Weights of a small GPT-style language model, trained from scratch on English Wikipedia.
Architecture: RMSNorm before each block, rotary positions, no biases in attention or MLP.
Training: a variant of SOAP for these matrices, 3907 steps.
Each number is 500 + 40 x the weight over its row's rms, rounded and kept within 0 to 999. Layers, rows and columns count from 0. Numbers have three digits each. The size before them is the row's rms in percent of the matrix's.

# gate: layer 18 MLP gate, 704x256, rms 0.111, rows 105-224, columns 160-191
# up: layer 18 MLP up, 704x256, rms 0.118, rows 105-224, columns 160-191
# down: layer 18 MLP down (transposed), 704x256, rms 0.115, rows 105-224, columns 160-191
gate105 103:535502593484498501505516577534476492487421446555482495498547490477485547561507489519553451460462
up105 106:444537470433500462483487496457511514464508469520429607436541412366525486480494526491451486510525
down105 104:444485474499561459486483464480451482538602445564450407516509602456519468516430452574473448482502
gate106 100:520436541602510441464586460496512498554626478465523468468451504525530576494516504480498547492473
up106 101:451525439509494466468511548450527516501532559528537486522566473525513473432494507477494479486453
down106 106:502480485527500530473465451486474518526474495470533475469483487536483527508528573428549534530636
gate107 099:447458557495527550469522510544465483528497566438518555523524465477492415552490428507577560520463
up107 100:407513422453539540491529470491526438463444497567509428529533439525452502452543548458510561439603
down107 102:461524493485472499501505504529514499468484441514470474562485504490579490495481498500435466558541
gate108 103:503552563530475531447490574462522421572510503476562488530549504481451519383435532456487458522502
up108 096:527519569485526408512550497513454478549495526529488533446522473526515543501539454496533439493459
down108 099:465484478497552516538447526435542481531457534467513484524490447518450545470516549498456594596512
gate109 100:537502471500478505546539558514478506535526541530544491533475491387565535483551480542465414488522
up109 100:484491523486491463492525477527505474530530539522470485450553443514470392523471470491478574531469
down109 104:471465440494572554564495519565439580496527521518589498490474568468486507433489518475517583450566
gate110 095:447531505527509522505447528530455460486531518431478530460513518519523535480473482480497456496507
up110 099:487507499428556518480446489532503522504485476461510483527389480502461535472513520442587513445558
down110 102:500472525506402489472501489495401461503506463538511523430427424483514443490570466436572510507492
gate111 093:475477528483488526518572549490523468489485529546428496511528543489513504488397571465481539560477
up111 094:506477450501526506500505518488526449554495452594495542491471505501579436472470507540488489489611
down111 095:497500461505557544456569554460536438566422490474470507391517431460430512489420473475457451541465
gate112 096:544535553535570467488445494479454502516496450521479514584528525548481456536566621510439543520517
up112 095:528585451495579518487514505419461462580531493438459533525455441511502500408529471458455509483435
down112 093:536519453491477476546563495485447481456510438513492451505427520491477534567527501485509500474496
gate113 103:529481521532483469478500491468571478444531524559483546467507526505446472484568499557573549436505
up113 099:452507500535505496557445494507441542500589513498487485492531425530547479490476570571524566614467
down113 102:543438561524449483535439445461479513520491480509475466533482506529546517496473498534378575482521
gate114 101:469531537487528463488539566477504542524500495513544490510463493525468512532541501508534453518419
up114 093:486477562509447538503459533513459504518553576512535547482581527451470536415470493440446487544474
down114 098:565546484437548509522569525539537481489420496461589557515555437447529437493514508488486514494521
gate115 103:472550517503521511425496496491522582467491538504450492483495544457486501529455448524430562472559
up115 100:441524487486462448501462469440463517493505421529495582478525441487545427533567500440494503470526
down115 100:441548495495516513448450526446500513516644489463539502514481435442445470492527511468496550476432
gate116 100:490465535553447461475504506498477491550476564524515509467493487442512453555461457475523507456503
up116 101:552567474428545496526509439504520450424550554478507446516535532488509527552508490503546510475440
down116 103:420523543508542527454360476542524444504475454440560458426496505534499498525487515575434465469545
gate117 102:503647521484432493464577477464432481485476504556434488508490464494426524519507552556472466526494
up117 105:534614536478481488514500496480468523525538460504487497491563476551499461527438480489468483529460
down117 101:505463505554561468529515496496496524512480494427539467542467492508522515506524466465519507501486
gate118 098:443474479486519502522458531570562502518537476472461501478561464527504494489424507508459406406486
up118 094:361532503554538512492484487527503581519510507474509503518465484546473510489425584506442533498495
down118 093:538516473544584485473454491517546497577422503546473489490484485527550492449550516521505485549502
gate119 095:492510479557503434511512472493454451509478536430474542476453511532432527502575483486496420449570
up119 101:555473544512525564512548419520520466518474510550530385520499485486524533555483492505596504552468
down119 102:571506480452498462496510476462508525477460437451507564471481528529455456490504471453474496436483
gate120 103:498488522522546454473443479514481417577482564481502420514444509538452478474435462548504489466531
up120 103:442480453525483455463504429543517515540475458515576480525544510495418452498539458560500519463552
down120 102:578523484557560486554476508475516489394499507501487554451437465504522517405502555489527429539415
gate121 094:426459497443474472464500520522468500552561426520432507481501555482446529521491486529484505491486
up121 102:533589482515531485581452538496475439472494512539533516516512496482483538493447488477494487490434
down121 095:466470488503557447543495466526576453519521486558514476538490509482485407510491509520503470535471
gate122 097:456483547495504482476475437488456509445561559490494522506466429526456465514514532507476459492522
up122 103:537507522530470547480432584554540511484513454496537527523508535447444404471520553519487436441512
down122 098:538469460523499585539557523528448509494509521438472467444512464484480503496471434546465546470583
gate123 093:510543521501474476507496599549537493505466503472449535466535531500518490595468591466523449459503
up123 098:565564537474540504510532504510471499478457468482469514484448447498493529551508520542557406480472
down123 098:482480517594489497539470500464550556550565452467489496506563549508562527527432493510470506496549
gate124 098:419579482541422512533510499494548440512553519521445518493521567527500501562436432420532501469558
up124 097:490447458505478530554520446469533443477539542570531486522569537474579528431437462490530490467431
down124 096:513521477513449552512488447518511524443502451452480502518524515535480456525509466507485547445553
gate125 102:513467488586515514509468460473549477524464503481542515524529535443535456483418466482466542527473
up125 101:501480459514451526530421541532513563535473566512518517432527479456462481541464550523546503491515
down125 101:505499521428457502506456470418538545467490475425480477484494474490456521525505488507522506493557
gate126 101:495461546534517559515421559436527434479501508491459556485468496526485442502473436524517504497524
up126 099:476519532472545496477565519509455531479504467477531458580537540537489418509504536467512539549505
down126 099:510516472468521486542451508535471552464459534549521462562521458500498488481522501471516412479463
gate127 098:465577467475511517477473453502530507478541485458473493599579471509483509480434548560489521494466
up127 099:517497491424549473522488490509536535478542550500543439511446444455436396605547490518529570542485
down127 102:485455534515516528490510465536431483590510488511470486482543464487454451500548505448481550488505
gate128 108:495461492537499479513461465539417460430479557513448506491545515529530499548535494461535541511501
up128 099:585560576570560497496514548491446472595486492494495483504488493547474502517520532483475472527496
down128 101:476506426542456455538503510550504517500538498474468442489418427414575520535426400516553552483454
gate129 088:467480530492566439516494567517491558498494538533534463544519513496566484470485548510505520500463
up129 096:499511436491527502564524488558537483453506478502483465476530550541501379434524475547445476549495
down129 099:510500477554477525442519515498526484498504475500526520492517474554480548512541442474539543380514
gate130 101:463495515477486505498472451403515488442500520534475524437522515494480529544486513473522558501476
up130 099:567565547546529412501487548475467562480490525487503449453493468526491507456510543500494501448504
down130 102:491494549573561523532525513541555516475508558475443507518572457438501513492553576524401499434481
gate131 102:467469533493517538532521482543510523534530459509468486483500550543472494503528511455491438504488
up131 098:522465547431516471513422469469520494455587453457519476492473527494535439498498523525519503664541
down131 094:519474467484458501470514455463444459540430485507485514441527523508454477498526519505475528455500
gate132 098:494439532490476432559499579461484520481432555487451522527485532568529463425442504503505529505430
up132 104:539520546448483477457481526518599490439526470485550430457470490491442440509575525498486495513586
down132 100:492475420536441552460488491513518461537492439517494480554560465473468508555558527516552506447466
gate133 093:546461504441492537448497496549461483471618458533475514453448489403534473558495488518548485554541
up133 099:489505515451520480547555480541481537499547454471513530507569465501498526487496563523473493526504
down133 099:464548511556454511441504496505498503487541544547490580429445494515567460526492465518508560511526
gate134 100:488553466469461504509526497479521507473386552565456498549518426445498529532547579499454476476454
up134 099:572463566475483542555471497478551519492487497471529540469444470484518565442530528484538457520473
down134 101:462534533471504506469569438508481488512471477554524496480472536401550486450492641496542450545501
gate135 097:504499576446499515436466513528445434555477531437559459502443547512462551474528418548493427542466
up135 103:458560502476463498497458586487536462475479482438438474453510448438472513537458525489527537507405
down135 097:463509469574458488499482488514531523482540555489457536536530448504392503486503580586491492541505
gate136 094:587448464511388572542420548449477513515500464489441544502509581514542540440491553529543479536543
up136 092:520525585519455568445511456580562544461480466578529475559512501471489493498444535575518437463515
down136 101:555521483526516536542534541481490513535499509528534436511478469557538479552507516505486564451481
gate137 108:458492466437437484570505497545506449533506519488526569485526506490481489455481509464449477502474
up137 112:450425514425460458495540487499489555421448535472541470484481420456533524453512575498449403457449
down137 091:479478468504526429514518475558502453454543585468487517480512485457518589546523480499485479469449
gate138 095:544585463490539505556506393524553473453615507601463489492537522545508442535522517528481514496537
up138 093:529499489476515495569517464591544479530460493587517529498465461525506501446509461617498463534551
down138 094:418401456452525436551566513491530558484503487436469541551455506493472515433451530453520480505388
gate139 093:504497505483487523506464569457558476539554573548474533412490514503562438440556525509451463461560
up139 099:483475476520511514521477471508551494466472472492519450511575511496489524542487456521525486476551
down139 100:470524558526536498501481509490410451535481531488495492509505519438525540500533475439423502477548
gate140 097:478495434561457462461532459485521535457533574478453505547507456482549508520418427445517481486571
up140 097:517430469518453490506540401440450483500513477466563519409537482490525557483488569517458501489421
down140 099:519523502510525527523523560617485561498443475479564482387495518448499529475528547466479485440497
gate141 096:489490473587490506507445493552466441525552512580394462468498514541449513501510532548498532450530
up141 096:490607501517586470497480491482447480574474536565511408499596485468528472450520522443478538439494
down141 100:530446482500501554467468504507473485516582454438459556475532514532453428492498507484518448513540
gate142 102:480493432484480538431504435481541477458484499450504497482526485454574525433536518423499522516491
up142 105:513515489477505440484518548578495577543542507481474497436511473496511479480480544531520465445466
down142 105:590459511539524509470495532484487435505441468516528465482535563449442478499572578480603473496485
gate143 107:542490441472455485531514424515480488530522516444493486497471470489559499523494494435567487533465
up143 104:440454453509439549530510541547505504434531544501527510481491452456464491507422560486449536535507
down143 099:458533535479511555497510535534508501551483553467518500495570508461493509449458483477519504433421
gate144 094:405450522502492473536424558503439461497462505502584486519578532436409496534477484523439551473523
up144 101:560621564479529560488502521421437526510496535471455523428498528512551535529527509545577466462492
down144 105:517566502483540565471536520520574496518504491523552496454458483462455526517478471487526495638506
gate145 103:457519535502495541527508514480495477498543614509489546516568497488453525486494534451465506473496
up145 109:530487544465540449417415456536459527501549482552514523506431511513487513504429521551536475482513
down145 110:509540501464396517395571441458487540517484508525512475512488483452544500493491453543574471510545
gate146 103:425473480466518540494496514519519489512472405450479537515461523469520450546509479508493473458528
up146 101:449468517451473501478464479493467460524499528534479492573583493512476464439477555504571523533535
down146 100:452539448518553462488403468566513541577416533459532555450439503510417479488475530506515482527461
gate147 102:510555464504547529460459500522503548452510526528446497478493547529450471633537577476504458447461
up147 097:467490438491556536540417483472503493438451519497487526522487465489435527523494555495408410471533
down147 091:489462479521532501531491522541463550523547503539495474454500562499486458594550518551453508557483
gate148 096:505523524514478518459462505581482431466487434503524530492531492403522473551500547529532509418539
up148 096:487406442542557445447596519462478466481518447541559430478571579510508487521505545520492483559492
down148 099:463407522538505500528519490559555529468488553531529422434492502525476516480481441449513501599528
gate149 090:510456559541533514542475565445488420539541513495476507501573518544489538474522556499514447540497
up149 095:436513474510513487467514552510527462567535450531580518500447532507589476545580540472475502506522
down149 094:565516426495497488528475553483480511490402536521491427522458479465479518453462580519480578549498
gate150 098:508500456496542487553400511497463521488474499548469449539487558484501444452437514515425473559514
up150 094:479568482440526569496526469521484487547495555480552525519466570479508505471558454536432552494538
down150 100:445517556568516569563462457564521538454510490502410500557528426477453550559563508541506527524517
gate151 101:464480485468484498531463449521463522495456546549456440495462464466490547551470449508476547475453
up151 099:561497469434471479525479485467463532445514531482580494450474498460506377578467543557530504462431
down151 089:504560497488548504494506424516533504478540480436527491433528587543495528496493468578464428465507
gate152 106:484514512472482511414513534431534604544488563572490479545463545505480453524490532407464501501534
up152 105:500475515468503564428536522504414438516503426445522541516558517471546490511471457524461496516495
down152 102:535534553491530533555476525524468468458508515568494492576470527511484481519541505429467544495543
gate153 101:511557566562466510525493513536511494414442514468522510441516406448501499431455562516480555464543
up153 099:513469442538522509526493529527450508558425540531528522561491510498484505551573536463413470471481
down153 102:416492550441524505584537507477488500451474515470569470496499476463542484494459489539513507434467
gate154 098:526517513470566452466481486498552463572525494457545551479465544512445508415525512484463513472508
up154 101:577512460522425502490447436518510468472522497495552513543545544534546466511494501428488488555476
down154 105:455496485459426437535461406472468554551495424567474482472464453486487508470469483521491495535533
gate155 108:472428486549496475541508473503510489472552432423493496517471427528481504471491475476517527405454
up155 102:469518490535435555468502566524478442454549587428466527548514493465507466487491461453475566492538
down155 105:553485456459449524489447508526538519534471493513476489447438532502563553487483557480497483490419
gate156 096:403500488425434501506547595498541535488579508550460504477497476539536525559523460503498574475481
up156 094:526422530489445494503545468473553449500555521548490473497520561589495555522519504542466464519421
down156 098:511507521466488575528503451439424564522454466478473554482523557454487504551502502457501484437514
gate157 102:503487483504408446463513531474543497465439489461479500542502433509536501408482494505484529495554
up157 100:596491488507445471484511534444531487461539465527523520549511521538524545503477536505477490524501
down157 100:505536515499505455553482506524564505523561536502472457526564503476506598480583511456453490552474
gate158 107:492523555457500464511515507503530507494475500483491553499544515537481583446493495472559502505513
up158 106:516489496492540509515521452535499460486450547501515508477456442519487481551539557398601507442551
down158 107:509483499536545542528554536477504438519499520461536569392463532520516527557469541595476542534439
gate159 095:520528480533467519512494494500537529513492494510440501565544481478531524509470500514420487556524
up159 093:502451452521490519510437439540474435546438503522413502527510505486546509472450451559496432553536
down159 097:545495481467604503563450539488460510486454510465531497478474464562549520551529550469480545457458
gate160 104:492534408503509564495439525524499477437535534500506471529455481495485467509494512467482542509568
up160 103:455529482512557497492480480505546474497500521471551488520478472500483500461498546496442423575478
down160 102:452519413478459560528516509510494408537516468481532506443514536503558554526519499453476451533424
gate161 109:474548475504530515434469528477468450530434452478597486471516496472436508518531597510527503461495
up161 105:482546497482520450500531461495426634367462427491549524499496505544440523491488542480450469583480
down161 104:523524506458393443536497495565533481526536516418428491481493564455449499545510512502513542542477
gate162 098:536521495498515548533523495563549578474467497523549537488532489474437393529523513566534545584503
up162 096:497497517449493433485519500493479564481508482568487484475495520484498504575570489460537491497548
down162 098:504520495525542530494504405467501494496488436500423474515497542434508567420444544500504540476434
gate163 098:512516494463506476523520460444494594481522550505477534536466503498504528486500576494526549470543
up163 102:540454479518609554471583553429538568457514526495450498495483444522459494516526477477592478429531
down163 098:472554432525469467510468515460511507404542482422503528520485479476537537446465533434483508539519
gate164 103:528531433517516534471569508493432460500485475467443530494525524508446476497422511539493533539532
up164 101:533542542466502493477534487489498470495503494507556470463546469494522565517481512525543463476495
down164 101:473489516491440549460458486513518456528500467471449518521555446552539430449400507455545473516452
gate165 095:428470467537480542531574504509421489448424494473467483457557495503461558508524576457558436491494
up165 097:442526496473504542504607503509546574456487421496533593468498529505489520559602573490504536402500
down165 088:505485415578427509477463572480496473541465526599516501458477484420489392586531490502509470492503
gate166 103:545537505545458468519587448529521483575578526534436525498443526509499493526504523474595542446570
up166 095:464474529564459478559507462530478491427498480476512479542551501441540447496560454496507452486552
down166 098:489484521487473531467497555420500484551564513489450511475488410535529520494469496489440526566455
gate167 097:523541521424492432489548517464483454533504551537458548497566471446440530502527474541498532510512
up167 097:523471530550514446475442527471586500480570497498501500498550556506541541493514457522566459458493
down167 105:467558528533471497521572503491517433443453455553536537515557520503470414517485534535520491468555
gate168 101:490494509449503549477451509489493535500506491598547545491445473486515558489611595549503498523546
up168 099:550449473473555581472457543474504516520518478467497493467480538545438540557512587534519453483481
down168 099:534502553466502496533397429446444471425432443522497535500583501571515493491484482556440463513476
gate169 100:431421432562521521534461474501477498475427490536398509559567509432520454512579467489558499480546
up169 100:486439433482480502468392488450445512413521478477541507472540522545531511498490523474442485513518
down169 088:443470528456509442522473498510509494487433592510434539486476480489532502498482475539490445439500
gate170 101:500455458493420526481467492506522482509486491495496564434526504503527512461420500484560499504479
up170 098:537464535554538519514484512509537514490530504574512484444440540413545452517474470530542553563502
down170 102:389509499585544469531433486545542460445537459547520479528477530500496465498398522454539513488529
gate171 100:516541522475422482463449427448493486485520510431505609454490466529502563497483539492504470521526
up171 091:526430480491552525479481557450490541528424478471494481482443518437460438505530450468549526419484
down171 085:506528497507481505435490521493451487464492600442479496461503491484581567490495550512532516467485
gate172 098:506527534560504506502429553451466486520503464557538514499432490510441449453462484524490484508545
up172 101:503516497582597494485535496509544530572513534566531490520504526450613580512559496541537503537520
down172 102:402501489507442523534564495509450511509557449469427602496494528553497471467544511502498498469474
gate173 100:452479494512480475566540517487426496538464575510486465518484507461492554515490507523537506484578
up173 099:528411499532516489570429505560509577443509517515475489478487415453533489498500522464465544483512
down173 105:539551544522494453508488521448561497513460479452587454555463442481554525576488505520512493464427
gate174 099:456503497547488474504467560453554523471501502464503447573535478488481463480552450483505532524582
up174 094:543552580443483496469530480396602471517466483522518489552493518491486523538445520451407471447443
down174 099:501500445515484453525488547538523511571472509557502520500455514554513449495476531491579447547479
gate175 102:540496537501451558500489483485501443433527449522515480527446439494505475446517470485438429513559
up175 097:492521466551466453465465439567456549477521482507554584486520539436493454504475477546497443505550
down175 098:568504462460438511532491441549482464479435460484535526495477478549471502466429534505487493544538
gate176 112:442472455459510503520449527548580507515405519380525555545504526506462468466509536449511403496462
up176 106:469529504539480468480528412530484423534496389526504411496550552457488464466427529549519458536512
down176 106:470453455567482555469474468503492459447526434509558534522476490505476486546450525544509490488540
gate177 104:443502555522553491514533507539596547527554432534546563584453578491559439522513493434482502480492
up177 107:517499426510484489508530559469433511525480524497521539536571521484585524528516483393549476481442
down177 099:513476528534486441482526555549514445460478566446525449473534607462541387448512535521497521454531
gate178 101:489537479535480482463449526542513425502460473557474566454471481437464492471509496509469427488585
up178 093:500465520538517511485512440527499542502497506578462447505489470456541519490547518500494469481577
down178 098:538531429465514468498617465460496466485478476507476517474470439490447499545516435536550559569442
gate179 096:555478496530463514485475486506483510476598468503530448594488517452550501513486496514474527440526
up179 094:481458474491443510460485456476437499529486494536541512463441514477569439535579483480465545483505
down179 095:479511499477546533540531519528494431504539569537489580548516535409548554534504476464554461555477
gate180 098:526479507483508516437579430479455482513500561480510539515568447499519499554513474476535496427444
up180 105:495495463579481506483503502594450474475530477477524473513447468501493431512520544522439414450498
down180 107:583428465481462454504518509505495445550481424550560535542569515518559477509502523587542547487433
gate181 098:499471538517505488472428508429603461508532524537474482518483493470452513462533488498499510515481
up181 097:533535539542550504559556552516517516601546495524485557470568499525498498469592520511491560543488
down181 099:541529498459538443447505525512435482470513575440505555482541536480532497535463506411529475497536
gate182 103:536435557516549472487527506569538514500530493551480501467528436591439437523463424481443429481449
up182 103:508461509544480473528546448563516511469515505519555541518486459532508496462507481505538516437509
down182 098:536496458436470475527511451542431481410521430487455460492495502479456493498512546493463556460481
gate183 098:421495519532471552492473476480543537512507414431458478518444478513499529498433531500553456575539
up183 098:495522538538564480496575449574531519544471490522438492491548536484521479479488526474508475507567
down183 095:495456479506493450469567461479516452540463504571469539501474450517569543486487490400530514611505
gate184 103:445415484438452511483467486444524523426437509517504543471496538464508446527499579488475438544472
up184 099:436449561562557560549453440497523516571416480545523459489531483507526482510512550512472527471549
down184 103:470515511450460458560479554516493598434473569506511522501470439489500574483519493470605487464450
gate185 098:509589554453501620506448533508508539504376461494540545586537537496475542411489543610449530523450
up185 095:563544510512474378468504492508592494498557455465503485575445456492526477506532511477531480496445
down185 096:483473427445436464554576534545488484510519497425475509483477518508465492471528531503491511505487
gate186 100:507496561438458443533492586494432494592490513524443510536527524537494494471521537486520497493437
up186 097:558453431463472468570520463567425523483493457456460540488528474531475434548521486513466490566471
down186 098:521499485472552432503466554538539475474515523538524488470514556521503497548542487488559464476464
gate187 105:613544526511460539483527486478515469497491556507459471615473494456483462529474484516469473555502
up187 100:518554565521488534549496510536549539544427531466473488488513467509500466500468426509558527447479
down187 104:447521543495538520538520449495523393491565549447578480487503559487465510460476535484516481421510
gate188 101:509419468512513551492467523479498521513475495534507513532476542513523544476487524506493508418505
up188 099:479537605508541562492540543424515498467468522503444530496556454513469542554534472490478478534446
down188 099:554429406498554544515473454564475519540501475505478564480474500507481511524492523453457542493527
gate189 099:547423396517524510459470541477467507459571559516498444434449438520476457520473559509441449518453
up189 102:497488474485522519476486542540497470446443457451527512513457499525508554473467561495484537501534
down189 103:547520508482512514481466415516521519487482478468513543461539471550554438474481488538517529447488
gate190 095:538524466489487480521453477487504524586508527434588533487485465582510534473549531509500439497501
up190 096:493493486458477524536479543496503539492465427535436532499494538455468541481534487427510514561489
down190 097:442527491506447467504492501580529493502524512464566538459512465467552498483502458554454436470505
gate191 095:532556498552519481489478501489497545449558486487500489436444515489480453464517494431494510488556
up191 097:511465475491491512480508492477519437529529541517549501494527581498545581503472480488420531584476
down191 102:476557594438496496547482522478571526491467505457524500439524526485411545492459423419549515491522
gate192 098:522482520519512554469509474540521420603523471580536518435464487490492604527546492462553522635495
up192 102:548491523541524483546480551556484438505505487480484443481495470451569489468562541435521530593526
down192 104:474513567442543484477426469515438536553459449572498563542551425484454505554547487449537503422537
gate193 097:411513540467524465420505542454511494499543416407439461503460533494471495533491482431554515541508
up193 089:559570439461546531487479533493509525520562516495500508485455458476470421465514583464517523488467
down193 085:502518476516522501481509524483461440478537556520471471607475564487562500477529518466547509526526
gate194 098:431521452475431501526525552495521484474491552508559492559469481501453542491545555548476467516489
up194 097:451498472493533566476515553488470455506484470462551560494494479533495448527559472458506502488485
down194 101:427507517508506444465496562522506509539485556508525553508507443566503437533507528558471481498520
gate195 104:518512512467515394522482512454468540428481512501500556532480468385386502531459498520458467487501
up195 101:438474428569512491560503476503563509453534489503563489370494513503470503530523496521510545444514
down195 101:476544492465456499517465467475508579567455508445528503595483485505522504471532503427515503524492
gate196 102:474582459500492462514597449470479484490419479472465506464511520486489594486509491487438481475399
up196 101:494487549608457459626488477521525590552445510563455513502503520546412455469475473451504518496527
down196 105:514505493478509502464487466469490460549530551522439454475567478438538496450564557519490488521525
gate197 100:572472529470491465460523546475482523489465551552522557436481470499451435581513574553508550449477
up197 104:518430585439522499546522497517497551482488479513516499573458539458484472436522486668562535486455
down197 102:545538478541489511468513496539528482502529523526430465526533496551511554487528483481459478474490
gate198 097:539477480445564447437511464472508490499496575488480545507561474381451541540462472470524479500516
up198 096:506463467488416465496446463521452493519454533484464524510445432514563517459545478521492506494446
down198 099:446522535472597441529468599538519472475529486540581534455409509489510455462555506480508524505529
gate199 099:528600534512476481496488479532447490488566565478543473498536457494591523519532512539440491512487
up199 101:494511509562483548495514479501525466569522506573430527505395450483530502533494559473533448484441
down199 097:489518560473477458493500481474514452457583475431530449473521463521496476517447513496468532515533
gate200 100:507504481436509474430514471491463479464543444599572498543513525487479521436508490489605497480543
up200 102:483502555514506527472457484467502502477509484539501513487474564485478497506494510492584485453522
down200 103:531495555501538516466420530500518465521413520520480583481433572458481481453491490482515511495454
gate201 103:485447508506508489555550499534438520481470458520521510509479460510485482499441540526498443510442
up201 100:476540498531569402457484530515526464496567480545555470510510464515471463569516462564571485531523
down201 096:446556469557518489458461538491516477511443559471565486527466480504523434497517487544434458469552
gate202 101:535536457493520479495477521455513526437482475500510545442429558526466537488510507512454498497504
up202 099:511452498524567578443488575476543470471504454544521580470457452505511472492596556579432537434512
down202 105:483535525477561510439544489500467541528540568497493539542504593550513561530467475548507521485484
gate203 093:462502464507501539501487480506498497527500545498457547492539451479540503411488510556559564543525
up203 097:459475435549560509428459536509530504519521445435500525525510524525504551433454421481459445480508
down203 099:561485552453452541494469471549465529477412521468524526518528522499477537461464450544500515492486
gate204 099:529486558621549439499527531509537483540492500547542495493447471545442494571499483479441483426550
up204 104:510545553497516463506461546545521480521483603501445516453519472508554455440483465482503472471513
down204 103:550448447481535494478485531477490588537481455457515568510526446585423487446442542483475498569514
gate205 101:473508492507470482459500517533529498512510483418437537478540500534498462518524546510479477493545
up205 101:514530536522466536482444456475465508506455505485518481498574460498434556525499491552487537519505
down205 102:498404492477489465502511449437474485478537488507484554536456470508565526479550503480504513489469
gate206 098:466559476530472520447530475505459405455444524477539472478506494477496494551488475566432624505480
up206 101:459542468501374454505476401492478487517399510453525517467521486491526481486489511488490477475539
down206 099:476546500533559531469591484503495443452533440515473475449496474471559470503533437549479506483525
gate207 094:535486519512496547497574502465531443526452517500462525537487492448457511497468449469526457513441
up207 099:497473441395495512568512534479578495505462469415481479501509478490449464574484491489513460462453
down207 098:502534527506533547522469449465486490503522505494508467433527577539511560422496501505476482463498
gate208 100:430451506480544542456480527512521543485539560454509481445507509492511536494491488506394481485500
up208 102:528491538440523541562481500498511506446480523525484493487514664617538501547535592516472458433562
down208 099:440497480486525465454486564479541524494498532543506490478520505456492470572492568498511475583507
gate209 110:459519481526503491489520524407502464577543451469493531544504455516501463478481520493467438513535
up209 099:518589503563489504574520498548529538521543440484533462491474493455524493585517545487539473508578
down209 105:520493499499523560520531584522537444447480550455546519522500511527487501495607467511466513477536
gate210 099:467450497535422503502496511507508488461540527492523437504502466381482486457513523475473417541500
up210 098:597522533451469512553554559488445490548449499516472485506411481477475503499475519504539486630496
down210 100:456544476533520457471561518514485485512607587491526451542484561566570567473490443470482556503512
gate211 099:509469582501444488554523482366490557469453510501445487537497484508533464467479419427498474523521
up211 101:470501537453508461493562474410451528514510528482492509491465502509522515519382472534470513461510
down211 099:456522478561492399537466485608424488490521532445453506480561442457430499520482487546510511513528
gate212 100:481460515489453477507562521475501507421541496468478519484475468416551513422462583441530518540529
up212 101:462537509487471462547494465511498485479539451480500492555470489520469450515534523509483505415497
down212 100:515434527483507430515500452497523528514477518593508515509441493482435497495439396435417498509567
gate213 101:558540506624502480510492526435607422498513525490484541587488510453449489477591510536479513456549
up213 105:504504471497432420469509454476472432588451497494525580469512499442519471497450422471528468449443
down213 097:531554483448476520554547552526494583550520478489499461530491549505503486501425484564507578441521
gate214 101:499398514496504447536535434498496467485483478494390507516542498447527428500478532549436526514626
up214 101:527569495523503516514563400557501419495509558506462531457510446593518479535449516517526498500565
down214 109:518522458494477509516480474500517586520497442424467488461457588459484506516525443438450492540457
gate215 116:463531481568468581542500540479459513538495560487461516467494521538521440465481489462460440484538
up215 109:536438466549479465518466537475412511513569555425483508496551498529454499526503535484527482547521
down215 110:451502509469485507533574507481467533461540507408506468444478450475587438476467464515446476477486
gate216 102:505480440542562483471483495495522446445495502497517463501419492534452473469449475550526552446499
up216 107:527445421516546442494541398494558542521494477479528553463442491500438464472424497561564458494503
down216 093:443478493568527541537507509522489529554492616530460461502485437491556520464501589437471483553542
gate217 100:474547498504449528448509466522513440521447491519559511513533508509460493557533420444502415495540
up217 096:557496539481474495452529523541503519517386464471567558412506552549491524560477451483510493493470
down217 098:460512495505522506457508489547499439454534443546524530523457487543454512506570520484481446549436
gate218 100:512472450443506484511457586518534478475483467504475541479498515524518540455489567465531452576521
up218 099:520515468520467491572501498450475468525568475550487438489498451426524501533543498539451524475540
down218 102:521470482477550545578571539467524515504415468565513522510486544460499482462565534475544496494499
gate219 102:491487494525533471510548545447541494475461496481510511481562535578497517507466478503577487483511
up219 102:510518552511487465532500561465476533513514365517484496500452555495414509519522480416479449477422
down219 101:499522486469548500514543488529526415496455527499499505537507520422522405405516493484425495480492
gate220 107:535557546594495532540484478473482507551524430508492542523459446484504541539473565574540543521449
up220 104:559535454474531516477499466498397481503486570511440461553429473552531450522532504527518491483516
down220 104:529492550516494503489558490478494541494490494567564479542492590507512576437487494450484454509534
gate221 093:420505534586589463524458474496532437429538488646452523567521522449595528552502517475519516506493
up221 093:504512479523450523474477532487470556504538567462472526524521482469439480520494458493545495583541
down221 091:546493467580540469427516518560505554511480529512526432498494524508499510561440474449527476615580
gate222 099:487478547492538503443478548460421535536494456529489558542449529482516643511493519538434438496500
up222 099:538480565562499436526471576498420525499442511502586513521514514502498513493517509540499480536425
down222 102:507434451464523497444509444508512536593491500563502493498528474476495471478507508455429527494500
gate223 094:512480501527522520517429544447506434496506436482518577489451523512449525489539482517515482562563
up223 101:473518545498485518491508513532528446520499487575521547441487473540543497474477427542501481430534
down223 095:496452456509522472523512500460473436477538602516488566496498470532476535474538526508466527547526
gate224 098:521517501494520525516521464449510350489534517515521457524557452577537588506496494474512484470472
up224 097:547526463437568486515478556565416484430614504519510505514493478544432457543485447512484504487542
down224 099:542482522473447551516454460502462548460500543510526409467535518568454478455472542536470444512516